Weights of a small transformer language model: 11 layers.
Each number is 500 + 50 x the weight over the matrix's rms, rounded and kept within 0 to 999. Layers, rows and columns count from 0. Numbers have three digits each.

# up: layer 3 MLP up, 384x192, rms 0.0834, rows 98-108, columns 0-191
# down: layer 3 MLP down (transposed), 384x192, rms 0.0789, rows 98-108, columns 0-191
# gate: layer 3 MLP gate, 384x192, rms 0.0852, rows 99-109, columns 0-191
up98:533535602544460538471495479510408438509519460480574510539500485452461569546470542459469522588528540502508452542498502564506466534513511388547456532524543569495472485508433508577494525546576448571513435494434580528514481527445426489412517373489371493507552487503528489544508671453582579570540507535476503562512601411509481493512440530430495543489556495532493424434542394424498479563528527534493490532564531530537488474506496440452522550584463557509601543474496381508501480449443455450551478463445485522490427549545550536437519536462550460477431423482473423591482484496477583553
down98:488513542487488480472498532504450430513499480469517551538563488490520586583502624527518478544468488541530427566516527509499515506496449439553502507477503583469459483533470566499501544579596436441492442455460552482509535516493613340431525474528545574478452450456543481527510485418569530551440481602416487511436554495489413413544514481546438515639544547502556434489523461448483465508465471484516442500577516551568529536455545480482508498622459520470569497515493512573435532467563434456452524538445533480463456556474488458446498515552487467559405390449461458484462495516469574434
gate99:589475521455468465518527487475438427417572479613510453549518515613513495500442524475475540506512498521497447535452502497534525494510498550530437498571518542460453465427564460538450499514470556586582562399507511497521478526410582474555470508563501551513491598543397441411455518534527519470488531537538524531486497384502573464536509455558530528502528530544433569520438481511536476477451504467515549448505568527468544514463455472411498533486516448364401470490415479480436510435490510530448489513426440559555444543520535552476460486469480473484472543588464563510512514569530559494
up99:546538511543459465488469521537476636545496520500468560527513536502577383525515465531468485498495510522470447508420513492492444484446549513515506455518515487428512501476501449503453461420494542490580467471526506498477447478532522475447476439432602529499463455546533501503684519511583550511411493450553500415548468455486525499593503457500440517526510498571525409479397517496534343430492456392504483533458581570537512535498452500467490586541453552426588554463460492523491477481456544447458553498451570480454553542561463462437488511493530441555529527495468557587587604562513384484
down99:522471549490415516515464557495506450506470453474392486485503527559529487503411524445570521422439474442460407513515485513507439511522546502442637623561496547536423450380481507483429409473522565469512548522470474502485563421517563514494526473551546498499541493530494409512489464507491431507548511454542430493601539566545493439533461458528472441463548529500560523573446555536498517521490463531575484401616536518569522441463436463579535481545487449489449453555572500488585508484445456531463532496472450523444498559611577463537481501460533412546514534400513440521486566529529494450
gate100:536555461417402510478508542482524592528509522485428441533531521526506549547488469439480557514610491458531558473553529552557469423414498487448509500499399450474476535541470479520475451527459544528540481443511477481317488548502571486516408485450540512532475529476543520593539428573502372555509510449652504538553391438554546435423435520521513475583447410627478487546500590511476441512495468505517400477540500480545450426493526496474503610547552501505535472573441458506424426434485567513604532501558464576581527538493599474532534507476558481486510513558469495472333520500470443549
up100:421401542574513600469476512447476452555492532560462378555489560489492418510568487539456548524480453566508518422575525476531494457471530456541525512445512452512525526450552482482593559482402514582457451547471434528531506479525481504609551533519518467513467478490379505541546404527533498434586466489569534535485514527433466360500444474531515466493477523479462556580467638511409395559520383433478444493450559519530469519500435452423488538543529466573530460570462606531533525437444402510459601542537618500549455516540559529528442527358535541505430501476460495438486577475460519490
down100:449407461348544599486557593471435485509574487512528414482543542500501452442564490494563469485565483501395517512527528499545437409449574491572553518485535510453521523458584466583563587528506523530395422513582554465477509484544542532541427458488556443553425517576456407524522484615469499505501461446446515527464489478502402493529434511528516524555435437522567496561517655490362420544501467479541497517484559460520517537457391479434468518541497505488477511531482582560533483477388451536388540574453559528532467600464533505619449556463527600495546465498534476462510395510510494399
gate101:434506431460412547452495489461463472486518506582517574402466471522498549538577579584504460572519535408454513497542489424608447492531560529501393498417487456494557525577467448468403450513623624512560428557432443428472517507480508466519535491502479471511471523490555416464503484512429460525526487547540483545432499426516521541547365540511474560519494542486418550490532505471501497565471570545564513475498499523473403523444495532587568496546522532471530499527545469560468467476489439508503447536446522516555517503462461546502527464506494469547502502511467513490544589498487608478
up101:448425548537445503498565543500412538571507465489495446531438435514583481574521469483516499442500454458535491466557627511558529499515541547499519567567522492499465445466481559515498502547548468539469481433514505539515454502493505507490499559564589401374588532442477453505507550503477515503505454423451492472566508580479499498384580522476545436438523453573554588517549589488505525465418488442513446508434446464537518555527516531455482490509488485492560440527396507584550486504495505499513456472541469488523502473525608465506490512413486519446495529512437525495432561432578444480
down101:433485525615559525526580558478450417477518402502485489531466523507490486468450412485555535531475561494536490477512494477404561468435561505441495546504508517425454501456476541540469583542454484564425476494534551465518547527490413505428440505555461460450518475464442587497533538474585569496593448508435524519560474499451514442481618487473529520549452504533565515507460487551468507438463453500531505562448523497593525487503546483446510549406540514489480483536401475583534464535564471431453469513527458441478436514545544422577481532515480543420471534500512451525428560470594519570
gate102:422495546556456508586463419524579494511521535479617512463406530562500471519546546427452470534492488505548535420428525578615462489499466546482490506449609554570473494463504520497534564542526435475538528532499453486468557547518443484436530607505478527463460517411451384479435477441508444518506566501533577460531458533553487494447451442475513524552510467487427538471550455556582595504482493399466490489518517478524555528461551412429486489517536530485413529562358415581444558501550587421549453489390434539459458483398601550516525467546521487514502526488401440495442557494539473533
up102:531542430555434639544450535473404427538497581482448563469436462470467459557455503528419493513474454562509465538455526528468508492583457580430423558553504579529375505483609533557505525534489516497528559468495452487527416391469488441464570499589533491469450408502602512498536484432512603524502496529476505515605622412485540450523533486488592534525439398503479502440507564599465537582459415552485517412526436417430531500470507468504485496494518442506499499534471521478587531504521450562460530429414519517563489524516498517463518605529489488404497550550453525509513607472490514479
down102:504468519445492449558548540528402414451552524491583504555416480486517583532536560462631577523494431444555572472472475525526524529494476552480439500489552508477533601455574553470475492492502439474518503497528502543486502498548513516436522534555518554462496448503497540478440501470494482479439611498606494428495581453498580428413463383489419563560515465388468527587471476560557423470532458486493517525536458530482454540442528446438338538521560489537469562514484405535453522451580417441509475552535475481415560531425449507534456584516504478467379494472478589541517552509596476499
gate103:464470555492617495479522510471431574583453376544565475566520622532560488502524517488433633480502617572572517515506572506519571552608457482451496471444563458552464542447426409421549481502479472496509560589495509532419524502557501475383553540426420515454504459467466564441420538566538583625464527462554384430432477560463470506585529486528551586476481565473486564536543525431530455512560453427384481471481497453611434597471498446563442608370507555439582532534431509590477499522573569467459394536415511502369470537482477477483482430429505520498500437503411500502447482594554527473
up103:551347525461600466481455557366464581491510481449506513560478468498485515486513544485436537544547577524510477454509425493459546558530455471534520538467566448534506507446468453404468514459567481477612506478529505373508509606449545595432434469425555538452593435415531460500473532478483545526434529514451518479416458510481544454579503404494501505571571546465440540461537548432529497583492473486401460508540419466576524474532430530620426494438503568466548595443389547537518535588569494491505469500427493423479477506506524593531531489406491528550546422477460495477529483536516529539
down103:517546482491353594486499490574503426417523540492485510434506467541474442449469469458509449468506463490498503546477481509451502369459579485468505546554477629444523420594520530567508470563481478543464477491497480512415533462467446497571525536586568441549452613559500497530515545506538407487514446525498501509552498516523477495452508550476554479385495480521543469498522537576487545444551573536549461492474544571472478456484537495467500481581472498570470412490535469472461517467421461503452565490563496476600529444468540451484504503565507480522504511554558537557556456424442446503
gate104:511461528573520555437370457482496546494525499477372470538477551545536421535504478513464581480490473534502508502484474528493507542480392531567512519489460517438471552504491566469466517515475549584510533482511450526457527517481456459502546548574509497518558479549453460520542510474491442492496507506521513517517482500502423519480475548444597449479441493522466481534529590490521546583379519512479581499563562517553552462491459448544513593437532503473501407546499496539483480498433530482443531496540486481520406575425584549477459527476489451555537539474527570327453557454446462512
up104:572442549491548558534522524473504501471438524569443569526482445473593461417519424523513548465531532525457452393464523522394539472498543475470551505543557544561403473488457434569483547543505498469513500509521606549549512541499486519482383418493482480435443446468472488427518514528517548443538514477412491473536449437473523524445492465480523516494446535519498441473530506457535481589465526459476456500497534494520532387445551474502496435434535492474445551561493525511568477499500469495530528548534548448528473469485497416505491443455590410499503469471598530499538529545568569456
down104:369491435521474451514499476499576538499459474549572489466537476477520585546483507479518454513491551439456517491508504529525555500533515501458476447512500489472511530500487509502501489454550457501566523567466536473519522550500443537528548498560448525486406539500525623553522551454504510568463529492447437412486502572483517420502462455502470556435546515559529494525539407517511419451579390420535400459549464517464450501440473554416472499433604539466507529449594480425571517482547506492591581466447603528478568429491540534509497515509537466484469453502446434516437541541523503543
gate105:461534539500523523473441452503562498482450420410496479485500513584468460503504466525394551505521488553476545554532512564544530451429419470415565569381503429601515496511478517506464493461477484531477421473525485555517423527488462432455520499484552609390501470505586494534534498509493527602600412505486543551489567413500455415532472604558586551461502517555479473433418519497471564545497467467567550582593565466398491471462522431390579482533465480563413512644421498512526434511375521518496558483422508518479565477459547500523448452509480572513562514495499475513465435520427478521
up105:514399541412470512553548465506518474484512416562444465595484466495551513439520476581460532511486508524408449446433498490468614509391474576452420436431452531541421473524442555626548470518537524530537497569512562518537514547467535495555401453509561451483434522507503463477459471424482478624560451456466549470495518570480639504469574523489509484500444480482604619430558442487556449516507627501493541536484441488437521519551474486535452431525467441521448580544482485412463446584493481502489532581523462479422541475482543529583480550464569517590480600509481510569542518495447469489
down105:467423497472460484523451484508426458479521384445497424548497630544514492446559486605469545545461476465468495483550500471495414438441518463493482475579491493521478511431514495479478457431519517496520433519544446518529538485634534470522488519494464427525508593583455501450500547446508522618501506425486506455598581598481526454434464539567506472445491597524597547441525453516420446543586439394578495541489453473393462476565564408420486504519552497465508450585477503514528508528543594527493557561537519599514480521525478457484421431424574489491533580448487598485479468562451538449
gate106:521491527506477569490458457452465446561495460564478459460566514518442451517480556477509531465512511546500495485463432484533461593516409448524519534506433592543456519540497531460576495490478582511473617486560526576500483537508535490452524550493559578566472389542505482482369488591486567567546562489497506594552505397528520493481495455438541435538459511559510511448419528470575511456476377566518564504556497464428520438492510501527513526433542450561483476523463468516469543582510454445396553443539425525545478450447489477535541457484441506462489522490554455418387455477522516541
up106:521526506482563461485560473561479578389526444476498473476438506434479578498520522586494529460512468531552518494642515494562416452460509561520559458430503502517474465480604629441515464432497514457479535452495457554530486423516522482500533481419510474485490463502490545503485388563513435520484420457555589439442514459527454551494531567500556498517457462498477475443449475436434517494512554465520427498517586433424460530537447420561462519517615476509525502523502454513417428458436535502462505396503514502584497493522507566513494442534524572598446490492543501497568480559493579514
down106:565511501542541553475476410431444519565508528574434484396491523530508493483517510471507446550572582497439469469524524452507499585502484441439418536540424564631519478538435481460499462505403540468491527521479541493511521604507510511461510549508548509582552479542479503508565572455485517495541525560485450521467396476553485512548515496422520489549558458567550529519549498460509431514484529543515473523419458523532475465507488594417494463402496412567486502437507559552552546518498508451492512570490449510551535514526532542495502538473401395493403486500498449474376503434499393545
gate107:519411512475558463423534507537525582480515565432459581539506539528623539470546433493515459423569520541531552539544478392531542453459407489409485611546576477540572568501501473473467520454539385414562450468483496552435431396439442470499503548473548550425452523459532501559532529485454498532452544508576523491415550471496498441542502472429456532545498471505477483516423485518525507458511434486535449571493507408449430479449588541443496494470511487495463478560482522495451462592479599471436454500453466453494539580494417547533491393479480437598515582515492500480568526461466586517
up107:469551480439458463366490542457498472488561568518365458571471488498485497459530475482505466544478544510458495529451448443538535439473514524612561535557501569518461526448504457477522430470526557533580584499565512471534541457476437496559396555613558454584615499509454514483477509543516430447470497466415497475488587454471413492577510461498555384555510499429470435501538539450450562441564545541571493457450475528477528496543455520563523384496504482505497533501510480451612507447554398489474452437471531406535511556538463480429619477517508532507517530496512539413553562471437479545
down107:433498564491535444400436446494474557459432457490485493536467499528475507412606453530529502506484485564460543495412552496418509531459498530477469539605553472491523431442519547518416472472565451534449436425500528509488517457464478470533430581506553517500521582536522484508523568510494529497477454516529503547465523476444409505591520513544541534696444483488557507458514531509452538523620451423503487526279527451459573551480504464488517520580497535494567522579461548472480495535469547596453430511480493529480503540471457447489556433508503424467560481564553540537475499481497416504
gate108:502516521539564564567481496563472546483620506474490418516478453564529429497500500494480525430539475454562424461515388517500540439424481554481472547440536540484560563556515512462544442564432528610526494520596490550361523517515513462546559535518472434502438488424492548458522509479517511485476474511498516501515504457449437561395468495552401508589500487461449641443481636582467519505428435500547517534428497569428539387474432520451488343591402494570421453448542483460558547469491531536530529455556463560555481431442467586504411487571485524428532482519494464516593519534531535503
up108:466455523440511467393529548581548523455518522532524481516537628550446521552440468494582455451489510590427544416484436516499603571541473370431535430489503378517595522426482471503571439538552539471558522494515603462518534584499491562467454561426490546415537537449538480551464445441516600478597542479554486529538425521460508382484443427559505481473539483569475484457484482493540510451529491585462564361529408466439506444538532475530467484479561422525541532471450504550506497536526460444453573440511549529487497449571459552533484474501562536549470539546500500443591421537470458397
down108:463521439448427494457460447582548530466482469475455458537531618524438352475465552602527563511438443541539531543497521479521517503540506495485504489557551478515587471483492404464407387542550494505544478469517452528477455580489596478492486537474557523415498493556478474508534480470454538508586487492531516456490443509499551442483513530452547488463506543527425522553512405453544628535432565565460544417532454540456459486557621496498491554414458502506466427567500402563537462615598510409550513457574487397532527466523537507573497443401590500484455525545557389420508441504512522451
gate109:531445500463527509415462461454473496468487515432515514556481475527625520525491476515441489547563557521565463446461558500517520489512493525643454556516430546529495517520372486466502428546477532504519509521633466521464534624399450559483382544525494522446497499431522541438465442531465501545400562543556501482522373528517510429522512461504546549538475588394484521594497574470478485529539486472558459458456449510577498486508485474500494554465475435565487482474398432525484567583536487564474363455434408503547501536468561468428523409493505471469460526574398443421385443594521620489